config.yaml
n_layer: 8
d_model: 64
n_head: 1
n_kv_head: 1
head_dim: 64
d_mlp: 256
vocab_size: 4530
activation: "tanh_gelu"
norm: "layernorm"
norm_place: "pre"
norm_eps: 1e-05
positions: "learned"
qk_norm: false
attn_scale: 0.125
bias: "all"
tie_embeddings: true
parallel_block: false
init: "trunc"
init_std_qkv: 0.0625
init_std_o: 0.0157
init_std_up: 0.0625
init_std_down: 0.0157
init_out_by_depth: true
optimizer: "soap_variant"
lr: 0.00607
beta1: 0.95
beta2: 0.99
weight_decay: 0.04
lr_head: 0.00865
grad_clip: 1.0
warmup_steps: 200
schedule: "wsd"
decay_fraction: 0.605
decay_shape: "sqrt"
final_lr_fraction: 0.05
batch_tokens: 16384
seq_len: 1024
doc_mask: true
train_tokens: 123500000
steps: 7538
dataset: "wikipedia_en"
Each number is 128 + 24 x the weight over the matrix's rms, rounded and kept within 0 to 255. Layers, rows and columns count from 0. Numbers have three digits each.

# k: layer 3 attention key, 64x64, rms 0.323, rows 21-63, columns 0-63
# q: layer 3 attention query, 64x64, rms 0.32, rows 22-63, columns 0-63
# v: layer 3 attention value, 64x64, rms 0.286, rows 0-57, columns 0-63
# o: layer 3 attention output (transposed), 64x64, rms 0.255, rows 0-56, columns 0-63
k21:108170160119126152075126106132093105119147081125154152098083139115142114146130141095179119160121141136173133083153088143081153139129136152126132142142128138092153125130092133124115195135136131
q22:144105133127152146095122073134159122138083101142128157160130146144122144124095144132121121110129117079133125165151147124130175105098137148148106155083089111110134111143131133111145146124134137
k22:098136135122111161135107165138121141143081134150122132116146127105130166140148161109149145137126103127148107118062114120072144114091158133105143126166084139142133126111153158146131152121116148
q23:122082134133136113137126138135119142152128118113149121125086136140143114096099145131176129141141121090137107105084120101117152144160097136144147113112119128119126142097130136124128134150127142
k23:132133157126111102111116106149123142158133091141120114135144093128119155114126107151126160150136141139123112128132103117120110103129102150122147101108117087168089148142124123139120111157138133
q24:157140146125153177102123131136131138150151126118154161094106108113184131155110123144170146167120156118162146100132136092093127134138123174153114124134096161082115152111110159105075139130146117
k24:115153192135151126157123121150120151123114129139142156105140113128078115132121140124102164133128140103154125109171117116123136109156089157103157140125153087181142108162136100137148171155107111
q25:140097128080179179157096116124113079096119139137119178132123094095215129096082106154173130106141123078113136134116134168093149158106154115134132125144108198151123135097114104110160108141142124
k25:111131142155131173063088105135103104100105133185150152120147133067134108158142099108088116098164139119170084130142117072138113121143180093128146158115103128121117172175077128163102108190128129
q26:077106156120131161119111109156136073165157146072223146089096105112129114141094099119139138141167133098196163064136139094118132126158086169108111136098128101143106132107119121101133166138140138
k26:132136195152163151127114092131072195147140106117138170124121098165124156105139129084156126141076171119136118090122110105118113097143066119113138060116129081151138118164106158121140135160089125
q27:152130084107114127128110149067096166144134072113119142115138173120116145138154161147103114103143138148112131115128077141122109142130122106122146143114133147155204100148140138132128126148134141
k27:080086145094140133139145114107167126127135167090111151137131154130127150107119106156106106137125095133127125152118132132138150152132129151114123144150120130133145091132109104093061092142187151
q28:066130146160086156145122119121108155096148132110143115158102107111113139151150150091092140119121178127154132116120145141155120125131131093115126129157111116132128137118142180138113160118107126
k28:120080115154114131162141100125138165115138126120109109145150143176100171113172121127161143118131123152152149140147154165171109133111113093119115139112135094107156106123084130135121143117082156
q29:144172112136141137133105124139136149100153159118168155108111150104143101149110143092136136141135107089155125143173144097133074139130125169103138102105123146141118113132119128130125118135178115
k29:154166182094139140129107131083152115141137141156129167117141114116118101129143090122168123102130139118145145139155064123084122144121111144132171127174173135108161127131122116116135129112128091
q30:117092106115101126146153167109082129164150140100133088118125152157138130167093107123111134194149117152130113131152151134145117104126144149122095140148109156155163102102128122041098138136133168
k30:116110148091150147096163111137152158143120105130143143128169089138129147116131143153147099126096117135085165111119124122139154113148088110148107152120191138131205101155104124169146115116166129
q31:137162109156123078143143123148150099134143133062099123125102101157103129086107178129154167119151116161129164131121099154137154112089113120172112065113144109102130117085101153109157115092127143
k31:128167136137130102131136117154183092126142123096163140141115148109082148109093129115176138142111124182126105108135167142115116098132120146120119114082134099071116174104152138146148120111134125
q32:151146131121136153167127139116134137111142123084112137108104114173101101120170138061132136113131105155136168122145136113172103164148124103108135081121150127128131107123130112078117079104131111
k32:142153147120168126165108139096153093113137157094130116095123113153138097135095081130165128082142125131135162148167134137152117123103082133136084062116120111090138118112133148124144105149157119
q33:131156152154155135091128120155106127128087132149085159100158132081084146157160160104118124123120128112174090124133116094105112131130206139110173188093117110162088131118136131140122163114124117
k33:120117094114122117121092139076126120149132151141049160139077141141117114151089155179095142110139098139126124140086121130074106165089093116128174142102117107121148101118168153127078182129087131
q34:146115123116162146151125101088080164139118155125145130154132138141076151113141143146127109084151164117161135156122100171138102131108089127120155112153127086126139129147155142126114096127134094
k34:116132118083170144118101105091162147120110130133133111127093161114132159150146124099144121141158088128152134100145116149136105146147154151117110068155104103117126082123084113137132117112127122
q35:137097124152127121143104112108126110150115134158094110154092165164137098159167159073146141146119080107151135133101161111147142124131108172135146124122120101132135125135110157113097180126137102
k35:117150134101110144131101134104134168135106133131131110129187107130078156170141119160122117137133148128127115163110118120114086129079095124123128131149147088148137085154165131114139114071104110
q36:097115142127172123111118131109119123140132129113069117141143145148085165149098142136174167124145128113165102095074109138110121134090110135107149134109114041123117135104148138132134115175116104
k36:142112128128187136098119108109139171170137101114119136158167134084091170145108168126120181122149101143156102093104142143128097160130136155162168081096109086136120146119151148118114155128143103
q37:131116115086151187147119147152144122176094124124162139135139083166173153153093104117122098150105104129144146105117165158124101084091100137147123095145125129130142115119087149131173075113149135
k37:131108144082138188103137091134083092115104109137201106142155094116139137166106141053147081126141126123143110099109118112126125110139109101097103118154130158116128119143134113144171156126104070
q38:139106106098113117142081140140125130165153133086061094108128128120129137091139123117106118159147122107147122166153142116121134115121146109152105133118123195141098142130101104119149076120169143
k38:109095137108146123105118130112140104135126091155107114101118080100120081138094106157152113133131129112090117189143122101117120119132147126104120120120154142104119145094134126154134116116128196
q39:119120087166141109149132131112122095120100103181113103143124129115149120100165170112085113117129137145095168172113148146115162125082184122142129148114122103115128111131108105102142112138093154
k39:151139066133084145140118140121143111115091145148110126153126154106082137158122143159140135133122147167109090172129181146103151100108155088150103130136108186115133136144113127140096119126128165
q40:105099130136133086127104088167091143115115129089152146091114121139124156130101153145132122142076157108087108092098121111102138096153146144114133125110163100140149131156132149120100170145125137
k40:131152139162100129145159113141138133195129093148147125147101150136107133105150118139101134131139133166139125103130078115100140131130088145100131157111109120156141110120150094129110120114107156
q41:118131153102092144135151117099148142114161143097109139118089130139141107184142156124071143147144104131153120161198162150148128126113145129116108140142136115113136152127109102146151142109144154
k41:093126138131173145126126116131125127126134138116093105089156124114119143101153106109165123122087133125136181142165134116139143113094148119143121154125145181099162099119137165117126170088111132
q42:125110173151109091143122113104177117129142125138065091139136079116104108114101125117136119126165116130202150168101095094138097154102110130103168128175117113143124110102168142118145141099192090
k42:129119126094104128102092131140109187128195153112105140112112172141102132201153112127153087144154092091129089128132124121155085153111149156108138120094161128108116148128150152169160162065176110
q43:123140179167113139111136112122118124107114180169142121108078152127111111127171125122156121091134127116172143123143082127114079160152124115157129181147172085152100154148139120134121141126134077
k43:128176115138115094168091097090106145134139147101128150110112138176164105170148126136107106151105139117126151127161113110147105148124167159130155098144131123129111074148140175164110139103073114
q44:116122116129125119116122116159117117134148119167159133086160110123140104120129104124121137102121152103144124103158119138100139156152098128150113157126150122151116157089129145136136138147125088
k44:144146162157126120114135155112104128125139135093142126160100108136154126135136109107114158114120128132124136134127136108160110130161144113109147109123138125129111117157117107114092101153094121
q45:123068142160092120110134134130122143115221110102115093151131106133124133137148143117153135123088130129151146140123145102140148144112108134130136181075126122132145111063139131130102146098125154
k45:078098156157077114131107105112171134153146102094108118114130118129126164104138138127144173115139104140106120178141128134164141124107102110145147136092189110164133159138138150113125128132132169
q46:143099117091159147124120126144107111138160125132123142143131114120120147157076147131103114127146086188144126149104175116096149141112113132151117142106128187136160082133125122127115115125141143
k46:130132114112163178104140128116147094159126159122109154113152140124131159126116147115105116125146115153116121137108124103139155097142123107118164134121165122141151140156147114128176133145149178
q47:118136120158104131116175108165112176068124161109173101134125160142108119152163119126122175074113110141135157105130079146156137154132152107148135148155119097132167106106140144147075176114111129
k47:106138113142094107168160128108152135126107138060105152122108137156130187088153148115126100110102118123087159090155112190166105142133127148151122156108099105116164113161133177132113145125093106
q48:163158163115124105139112125138158113089157144135131118122113096107130118127110094147126109117126152121160163124174116120142083133177127150158126127117138102125138185100116132109148108101128111
k48:103150137162102123123133126136101112123134146094144133106108132126147068130139097084148136142109127130145112103158103126142098145129122132122133097132163145095079096138122154174139150140127091
q49:137176120161180206158110132104110118128110119117139178118135130155162116138177139083109147137087133191166130143142184118111163074102101140077067098115147154099158136124105090087148159145120114
k49:102132165137175207159131144116134101104157146129153157098160132118091118167111149106146185126121175133127171102150214111121164101080067117152093112131118120106156118140104080038110126107104149
q50:110122161096123120096092104176139100126118107125116143143161132104118128173115146144129151151097133074152110120119142122137103119112081100127105181109155066126095146124160166123184165113128132
k50:096102136175120117072125125096090135165132093132130093149151116142157119125144138093147140122096108118156094120072160098124134137118142163126160111126126106111116126097167132131126144112083079
q51:102134121089124160131090112118131126110119133173132115138123148133122111121181147119112159137143123132169163091130098155147127118120126113132153110152120131117127102106143083110104105141106104
k51:120124135156176140134145119069117149103112145128126141106142128126119147115141122130112116110130161107108112133157154130124115139123156132110077114126108112131108116149091135126139157125132115
q52:129155106116125081158152144087142187140128118135112094156124161128097147125182110116114129119097147172115189159155127125131119136129098127105133089143143100141107099131099101122110121149122118
k52:144136111113149118157143148102116110116143130101131087101118128147095127121152166136145136162130176133135117148157112166141124161148117141165098096161158148114168127124107125107115107122149144
q53:106130116084115147114126163078092177140138133116109132100143118120100144167127166131122085150165090136130134131096174079145135162067115147151160119123169147117175111133161102082147136146147110
k53:149095145076192125114127125084147129165165123130049127096176132109124127151127134103103157139091080144122111176148130112128129102132094145131097123132119133123172099172127110115143140087202147
q54:156142153127102134134126137149136128132064092090171164145176105137139096138154115103127141137127106124118146118158096119094146054126093158183104150167132175116137146099114138103166135161113102
k54:120141144111111146140176165176104123141103097109197127089133117142173173139103124125118144133087112052106120136125162114118131114139119157100099129143134100074146089161154129106092137116120114
q55:132148174119125141143125113152147125135119141118106145088122098118124133141136136104132099133133138154147139169133144145185114104099077120128130128163152163090139106110084101109170138116128113
k55:131132119104136161136125135118127109135134149125124111107122122185119110164150135079138132158120096119141154143195152091109121123122125110115095113113124128096120148133143146144141150081119124
q56:133155134143082085144127135117104118118084141120126119151129131179129095114134135152117108123159145154169167149107129133100156115116091090125168063116144145116103143150141133146092129133094120
k56:121143083120140128171125138151104118137170137187150125116070136139104149114137127137127135133126147154087105141135164116128080126126159121144114109134155110131097114122129099130148089108115144
q57:161130111097126099140140128123078127116149149126116133086101148155115169133111129161153107138116133111076120107135110133167119171153140131159121119117146138133105112121115170169083159129142129
k57:122157136104120054122149118131175119146110150111128101130112130148131067113126143126098109137139124156147139114137066130109104136157134144109130154138138131149131101128154132137164071149117113
q58:120120117114124172134104112128136149134133132134121130151132087113169099128165133142161125150153123118106149143113158121133174105116125147132114114134114144153105117140140124090115109139104081
k58:141140153143126115123096130108124130097084108186153121107146139125092133154120120101085123102110136125138112160106136117133120138127124115099116131139124108132120113146101111123146121131138172
q59:128167156168102104131094109122152145119119146156118110133135089129092114138117133144120160153140121143141150133124117134094080129164084102120153147083133105133106090152129072146120172141136178
k59:139119101132146108152137139120117125177145113145126166125107167130120129119153123119108102136109169138105107135138121088109139120096140160135147094127173136144126154116113154132144112101106078
q60:107110150120077130095133140152137094140129091122122149133137106130136144127113154123113108153105133127115131104113141076119137126127139174140114162109144167159130129138136115113149158092104158
k60:121117146165097125143118128148114137151165144137160134112133137143169129140140129163131122158126114161123112149092148097093177113126099100114133167141153139161153128136163136127136154129156177
q61:129138155121119140109123133181122112111103089123136111124111102088137103146108101177089096150146102085124120121166112112107113104136131168153090163130113154148109162120097136172149141152116117
k61:140122099110096119113160137172078140144116127139139144101124133139165142164125125101121118124069171090130128136124090119089112143168155125110168178153164161120106097142163130155121164145110122
q62:124145157165099121111093098131158144167143117111173122161103157149103142118135162093111143172155185158162122131097128142096166126111152135099113099110132091137117105128137106103151132118122172
k62:117129129173132114161124113102122126134131102156142149136116131147086173094126164168198120146119137141151133108091144109093139087092105140122116109129149124144128148097116136128119145091118155
q63:111149127133112139130130137141113179116112133160167108157171112145124123161172116137126141135117142116136110156103121138179075139167102138154119100131138097114127128115111147106146131131099118
k63:160097135123109091112146139091109114125110111115136094154154119141147140114140141077154146139107112116118140098149160160145110158130109144132112117183159075119128099135112147151112088136088058
v0:106137087098093143110145145112114140145157140170136134089159093125142167122107096143164077126159160133157134141112137113145105163118132178113104154122127107154159151097149064118146097153106143
o0:111193141183153114168136130135183098104105162117129135134079151117089102133148162120150145102120133179142128122160082148118119132095142128142153151096126108120126156118138141129141155079120110
v1:139089162157154116133050136167097114147157163149143155112152160124105134107114141121143128117129107116136140178076104174153112092144105111156089113128123115114124125134121148141110145142119110
o1:141139114123055121129131150137133147069126149116154124125167138146146135128130095125114080114119098138121090127144110077138121133138115099149120160139156162138142129171142144140119124130172168
v2:147122119119117130121135142120159145131135169140138129127134144105151086140151150146148159171120129113130129161070103160157118107137096148138143110108137112111143150139079133147115145158093133
o2:140112140088099157098140133137131126128122143131117146102141110151137133150103136135143089128125096149117132101115094118135134136116109106140161192125143172149171101130128167133140155106158118
v3:115158151104125124111103130118136142129151160109105056174058159094137154108111133100083127154150119125159148162139141100137201142134111172097133119084114150133124141181096135147111137114083130
o3:149168115099130153118171133132114117139079115117193138144149114193167107162115142066121144153120101169126167098117159148131142112131092132116091116154100133103174060155120149110150128161089111
v4:117124100157140151105089148182127133160136141103107092088110130148056145129107114126114101151125109114137117098153121155103138148124114097158191119112147124125134121139101156129148134141151123
o4:111129140140116108132144127112133139080113118142166107128173142129148093130163110141107144112111149104083140140133145129178162134131164135101082150142133135162125097146132092084130099141131138
v5:123150099142122094119131113102111116142118133134130131121144136127156106126152124096166142115147118110173158142150146135148097124144066169089143151163075168156136133142099130142113101133141151
o5:107124137146122136147099138152143086129137158145100143128121110143140101153110132140161124140103108169131115143109206094134175131096099090163115136102118143119127150129120133120129147100114144
v6:144159100148141163083116145143142132166137131131136133108118123103112149112173110117126152141105086115134155122122144119134142179102098111137077118124169089168129140127102155154138141173125122
o6:120146084112128099135139127134136136125097132156142155125120180154134097154115130130102088099149133132094147125119140149114167110124199132100110149122130180122127118126157128150188121118133133
v7:111106110174126163103065141129133168165116140103129118140146121183122147151102163111179126159115147153132132162079097132100154146128119185112127144129095151095119137125088125143159098168134084
o7:107118135164124138134170090116135128052138163090118144133144141110188111116184096080068098123113111150133143116157168149203137149122152118142103194131099133134135127155098139132123144120103103
v8:098120119137134125156150147106139145091108102114122126173126120131148117189091166156172115106145146123166197116095102105092133084142144110172126120105172157153104141130111103131114119102147121
o8:142117153102139130103122139143129142125120130102103157126129155133135160114110142152158141113123086067154161136173136182137120141121079164171149147123103127108127117108145175127093153145108104
v9:164145127135141090146083078139112126119165091128109126119173131117151113153142152092178128169142126141121157110116155167083128104165147108173109135147101119177147098134118150144141161170121152
o9:110119136106094157155114130137157157114127126170092112103123093147127127103122080169108172057158129094136133178149103124124132125104081081113092146130120151113147145138147127123103123119148173
v10:117138106080118124143123096128151139097124148147084126062145120120140149094123098114165141119128132106156122082099171119118136106144130135142117116124178121152199140125147123155133114131085124
o10:139168127137139113125132138161175125100069135200113127154151118112077097112119182165138152137152136144153137149116063156101118135126088134140132154140101111128115132144120143144150142109139124
v11:104171126087141095114118123098175150087113120079135130117132135175132164109104158127128176154111149081104067148102117119172151144107138112143173150116114171109151114091084089176120136130079133
o11:087109187119143137101097092098159114118154148172169170161156087111133100117110129085136092143174125152182183113113119141128085166136074121111140136122162119155113112110083142097186128129098103
v12:137163138159132128084156144086088163130103131090145120135116105143131163145142186174138132081137122117128105152178149103129101115106085117122146157110141126122155085114096133168183124144142114
o12:126098155149097080119124113140111112104157174123147149143082118158138116092082138139150103169148129119138150124089177159164142132119131125099152133119119143111038120105127143099131128129067147
v13:138124102111138097151115072137105147095118135138136122101139093145108140150140090103162099142130085122158153091134154137122112100149148188146166158138126117132156174146119073125120093158119147
o13:100154155137152103140120114112158090118098133139055107117138115111092081102136175125102174112078127161137156190169120115144134118107082105136118145093134106152124107165118116117128137096113160
v14:101127147141113138126158141141165102158151163112102112115141144138144128162133172120124142113102168134131089116123135136124136136122136121120123069113130184128143117150096137153108148099123116
o14:134107134097097135107133141130131119137134116153157131140116105106147099150136093118142113165159102102129097121128116140132122164163129169143124159133089136147128131099093137116092129151139096
v15:127127088096119140125121178094139161114146159118150122125125098139109125117129127156141132160119109122132164127076085116098126164117107130127116129111127181102119184156092144139099129122115141
o15:143122148110151126091089086118130123130107143096097150089144150123135105163121121085118094130105077110111137082153149128164121127119128149129106143084126113112142081131117159125167165094135073
v16:138130123139158138118135128122088131119126116107164142048131154101117096112131101120098161138153112147089099164146104195076102117133122118106112130099122111170134132110121128124128122110125089
o16:120076125132069107111128136097137146104124103134110095145146113125126146152145122110134106121169104114146087156094142097173135108065158120112131152107145119116130139118164146118157102121163153
v17:119141115098128118162106163160149115160154115123107120102125116143131100165131158140156154141119158154111138131107115155112082079130162091135139142115121116121163130105101084167103133122156108
o17:117099158111077128144113119128165139115135135146108140136120104103140129121102088148119135096166097102122121105155104130146090162129116124121142168096130121123127144118122134142106114138174151
v18:162126115129101151110111108132126121139125124099124137150092142097167129153141133127169141122123166119104171130064111104164076111107145165176096113124145091129141112147121077138136154163120148
o18:118144111076096172126144147160137085135123175111125153127091120128112149132098126146094099112145099150099155139156101161088101107131144084137172166134116163098140131119104133131113162090122129
v19:142102135149130096127086097099145132136138116147139105119118122157146112129099166112148158094112142153170136071149131149104131101142141135126129157167119153140200111165151162148147096112132156
o19:166129125150101117134136181155142139123131125187087089126151116120112116131127122170088174165124143125119109164130175131132111133156097129139113147125122100125084151123137119134101141141093137
v20:141054120120083144178123085112166124121140125150096156126101131127160114139107164098145118158122172123167081092132113139166160104145165146136156112106132145086141114185177120082150109094112125
o20:151140110110141151138174158172117109152115108125140097129170068087092174134153138143114152157087159107102112132165104144103074115189071154192137167144158086126134144112088124135100123133096081
v21:161153119179128195123179130108097150150080099118108148131114134144156102103130115144140180157131107116153138130113113123132127172110127082169112112122164139149113127112120111138136106106141107
o21:106096108132140117112128134131126130135147097118126146138137162088102160147119166125130083135152117073121153144114164147098155105115161158116129181123148137080145116072140116111137118090123108
v22:102174113097104136124120142127127124149132123129146103103121141125119147093129131111077097142120123096201127124135189131157171162135130110139129125128109117157145151115120144147118121112119114
o22:124166121150142096139135122135156131112103108139157172152124146137119079125101131116110158106137129143125126109090131112111149107123102163113104118125135117130119126128140106085163101159128111
v23:112134134112119124130096155172108136173117133121099110111148138162075154137083123133124129155138169117111115156103103122142142139122129132145101142100147128131176123083108116167146135146118108
o23:129150126160111139142136118090157139060124154154192155157125158110136106118164126119133123099168130145165143113141090150137118172126174117120146149146134128133152127141112132124105113156144131
v24:130121122149118136132134114150125145099140187125075127124155155155145164097088083104128129141134121109092088134138143144091139134127110156097152085165123136117148173135105130129133142139122097
o24:104119153139127158148137133111130125095099114157152096144141117133134104147175155123153122161114135139153135143101096121162165130115111114117082151157071106140139138135097128099125137132152131
v25:120137131139116115137149123101103158098125151116137083173095112102136124117087106147126127130163135165116142117126128095073117134146150171138154130141105173132117121171139114123139138111137155
o25:142132147135128167114130133137136137133127144101107117113133114153110146139143154087128174148129102129134135155133170158161122108102114138101125085140083102091125091131134138094098171103116117
v26:102130123110097149147125150110110142143122152112103072140110071136114158135108098168122159113104158125121132108083143087116150127166130147113105136102163124105145144103110130149152116103136111
o26:152155109127148130109137095109133132092098150125102162142133143103116111110109158105098147133136104115124117099103105174133112150120154144114152139134057103086098091139118137128102134157112098
v27:156148143128135109127138122131116140120132130126154114121143144193137122133117129158102137111133103105156129101137154148129141120056135099129109153139143133088144149141109118163094110126138135
o27:141122145118116087117070129099122131146144111134117128114099158114112086142100121131115115173145126107156142143136144107114127126148101160098113145090155096133097108108104115109125120122146146
v28:075082121108137165150110156126169132096107128121151159060114121120132117106114096150155162135120134130099105118103131169125142133176123094099150142112180142138101142132140154087149114120125085
o28:109100127111133090078151108136118177123105112136109093155205110087105151120166134141149106113099134099104111113094115147178099143103147137167150147156145081140125153142168168170171141123126088
v29:133102169106166101127139106175155128112129176145146096127056179094132150132146123137095124120097124104109091127117139083112124151085124135126095102100153145117175130126134101124104129177123095
o29:163144101077089087089150160107116124136102139176147092131106135169126085145140130109135099156125130159152151144132082124127100162165133116092159107163132147142147078137134135147138153119166106
v30:120143187148134117122132113136088100182083125160121125169129165102131145147141163147125168038116133130115143122122100138161074128130080151130117107160134218108133110135112159147135129118119154
o30:152127090144079142074114171128105101120216135124126129133129134125144108124139136126160104196138101166126113131097184078111150175142138123200134092161109184111148126141106128141068153114102136
v31:144184165159104154131157136116098135112120127105106095146144123133125087152093121151114071165143122125129146155105156146118126104110152092150147105125101073133111105115110101182114142134125139
o31:110136184140104149153142128116154138127151127091151164124093130137128161098085120145132136111158091096137151147111092138109148104111115143076138143149129144118166097103130123084093110126159175
v32:140134172088163130139144108158166128089128142123131148129144145144117129088154111123116154144121141137106095172127131089170137117126133115110101153113126103115119097083179124137090149125120125
o32:130112112112155138115111091127106147152120124149157122155113125119126156119113108108131087124164156147185115103120071112079089120146136105081160090129144125153130134134108110173158108129164133
v33:141146138121124120125125136118117138146120115140129133142139100107106123152157174159131109075120091120150145100165153123132142082092139115140097136086176103125139120158092116167128133143123111
o33:156140108126086054136135126147125124132129129102137156115097149162125093098082144144119132147141115118111162123140119165128137127150118163134140135105139155128096104126134149147113121152109159
v34:124130159100136132174158138120095113083132130137099112164125116114102156147151082139084074137124088132123148136146152107123166102153147123132118129096171102133105168116128130127130159142115120
o34:147154136122149122121121099092102139134103115094129126121124144150120127093110163103147153112094129109160157123127074131109140125115123125126132073145115119111156082151138139148135101163131150
v35:165100170124138135112131096112121112125132172129103119107106084173113106141154110104125117114099106166118180115139135150077162124171127151138149115106142102116125159165126151127112106112129162
o35:158137160135151117113156112104124109169102109134089081138158140115140151111128155144105163158086117118107100162141128131122164136143161133130113173118107113155157103178151135154112144154132181
v36:172141153129143161088151129142134167118133149111084115144157142141140133154144164146163102078122158145114137131222146090062106117148118146111137136102132101156174097125140147109155127143156127
o36:144096120155122098140167115158112105131119121140141075168066134160179137093125116175144161160141142135145144138104108181166161130127147107091130130129062139142101161110125120126106137155102145
v37:168126120143115167117115098121148164129080119138133137173105128133111085134133136117129168173082103133140138133120086129137128148146094130159135129127131116123121124127122153110145120167139120
o37:120095100125133155108161114140108134125154117128104126121147148122128172120145142137094110111093151126110164131118157138127148099137148101118144154140156174123158115113125113135147134121114116
v38:164124119131106140116186116141124101191122127133127165088153146153156136141188164125139077144147172077167143091113135148187147159076144131153171103131115141073115128141123124158107116091134148
o38:126138139140176123135116143138141071160142126118166184118108127097136102134121114165129120149139141133092110117153127074071161141158123184170118182108160130176160133124093081085101132100143099
v39:106104154132142109157104145108131112086126132107166088118120162112138138189129146152094103093085159129108104126103137154088113079141130123101128126148114129112176138085147169130144127148137103
o39:177126157123097119102136158107115143086139153144066109124133104139173108111118093160118147155126116126167106143088110104193115172131103111141156108169095133139102124146135145130135115179155120
v40:118108142160151165149114133132153166115134117118140123142101143105145126072103146131139112153154122117130087157119140102142141118117130112088082126146119126125112116162168138124123132122106107
o40:144134097123140126142177141161097168137109129122171117144142123157117142158130122106117089127157139132144136115120133146141097091139126133110116104173145106117126134137139125153138122111114095
v41:140127152138150110155164123101112100099139106165115152180146087111118144165157112130115146156126082160103175121137101123109151145138128116098110134131169130145079127135135172128160144145129140
o41:135120122112140151131093116087101169165144129122106145085134152161132179114137145115157124114088138083128143128145145123102141130119159133134122072133129144090155098139155166184136132133107159
v42:149125146127124123129084104185121130161162148162134086145129148172112135144094107132080114147102119149133105117133125159104141167095162131137111116140108124092138147140135093096118126168142124
o42:125159123141094114150137139084145143121157100120135079122106156116133091147195099105081155141110152150134139150171103107148118148169144140091101142129145122147151116135115095109109125134166142
v43:127125075110124096138120115115154143116103099125119145145144117149135107109116120106130129131137150127114133142149102101098141119125114116122072134149115115153114142124160110115124143132142135
o43:117104118125156147154112102126118135146105123127111119126096131130102147156134117145120119078132149112162136113139130162114112098115121100114111102108118100106111165104124125139140129135121101
v44:099112155115121133159135143122112106118124124106150123090141150125105116145099128137104146132131172138133133126082099136130104121143156119116072116111147175154141111152152154151128140079117125
o44:160118104114100141091103148119134154117118134127137150148146146082100159148140116111128102127164077091159080136134131123115085124122162161152160117137130097097139135122127151133104126138141101
v45:148141116114137127114112144132148189158120148111166106131190053137105117122178151175142129139101125162132117118116099126137141142120166102132121121109112140073098112156161108103122146110109121
o45:126112140145158102120114073154144156171156120069108143110111111093130126130147097116077121145154131127128130106177110151154095132168148177087140142088140150153108116133128120128148149122133107
v46:130166146132107146100147087166110144162085141108121135119157149166114101137118129120130175105154147165090101163122146140145114133098071196141104140143127132101131118121127136133125114159119157
o46:113127122141132176102138101120109101113164134137116105142093134084121117130155146122133107154172150182163112142115142138125151129120173101128146167132117153157129150148076122150097130098144160
v47:117106105159154090153144131142129115120168110129135103165168122162104144196140146135116105145127121116125106111152118128124133106114124152099159162145110138089113142101094149117129129147157147
o47:128116147116166145152084118081092134127151132133098131078115124148179092130129093118141150120097158113150131122153144093159141162132105118128108100108123130164108114129105109121107097150118128
v48:087145113115146124115123150100132156127122106106170091107122091178142139117123140166117188120110113138138099115124166110097144172160158120108119167119141139129125139116104113102159091113124122
o48:116120129131154081104125095107142161145143113132089134154142141097131117123122138092102144135154117117144132130114161169165107153123144168103136145109129096127082132120158138120150131138094109
v49:125140106133124135127127173105140119158105106114146138127161121150116096127137148122098134120117149113163178125133108168152163110162155130133182131134109102128117170118110153147102110048146137
o49:133110141156158131126123135127141117131132096103110184141180135099157149127091136150100150130130095123101100103097160104120151120119117166165129151099134122155131145125141113094135104193118126
v50:106134117139116137152081156119151120167169111126132125165067112090167114127100177135135152091119157130114105176126131120109110128147113094106072105135073144130104126136135099098099124106161117
o50:131137106102092130163176140161129124146154135111129116149117101148149151164111078121122127109144099115089098100128161157162088133156114124144115118139116133078112166110142142145111129150133103
v51:143148116146113136118153132138160129122121115100130158132095107083101122145132151108135122152124138108100142105156134098142112149101113103132154110149130108165155095131143170150133137129160124
o51:120106131114143138152135153143116120146115142182142149114108132145118143125116127189140124102138148093083137149114154146124141098137177121091140097145131152133106137107146113120128125143119133
v52:092133086150125106142131162137111104147103102077082119129096133113123137110105093098136149142164166096099134131133139075126142135153142124150133125131134134186144117097109108151143144097154119
o52:101126114119140163160124142123145111102094155159168172157146118124123128143114140134149135074174108105129135141112154178112134141093158097134130111151096116083128148109138123101105110159116115
v53:119130090162114098156118120142125122115139090100139166144106118129107165129070130092099122157172133120098122113153105155142152126079132089146161120190121134128109129140160155134144154105160117
o53:106115157118136179158092160111108154115134130146159147096145120128102140149165115153132130101123176077109130145152185103133124095136126138133090091145156108115094145125124115096134103154121135
v54:105132159159149160106161120152136123096155153123112109110124134140125145131100136132113118136119067151119126083107140149078125139082156097126144064131179141131107133169094136145112137124102105
o54:118116163094100109100122144100122182148117082142151111114134160141132110126149136105142114164131112075126148150144100120134147128139135198092092145146110126156147080131139144126122132113150150
v55:147141164111120132106139070122073073141143134112134134119133119180086148116112095098069221101119135150128126124124084146146130144133132174117093146096131149123114121115100122160099118058135146
o55:137119092123121161095078109068131115121149120154135148166157168086110137141139156048102120171155119137153085141128169092078127123120162142140124133087119099107119117137083116132118117138114157
v56:117133140075061191090139151114104139143111130172086185128164138190104108084072147152129078099142131168140099155195119124098111165123108118124135146086107143099079106132126119091146106129143119
o56:109109125212108092128154060150120113116177088041194081158090164101126168080174128105161135154085157141112137061115126149136151110132134157144100130107150086131141176098085119129107134100112124
v57:081120158128106109108129116159135102128082157137092120116150183150112132159077110092119133107105158129174126126124125115150125121154136135157135093117154135180163093106130110135149120129120100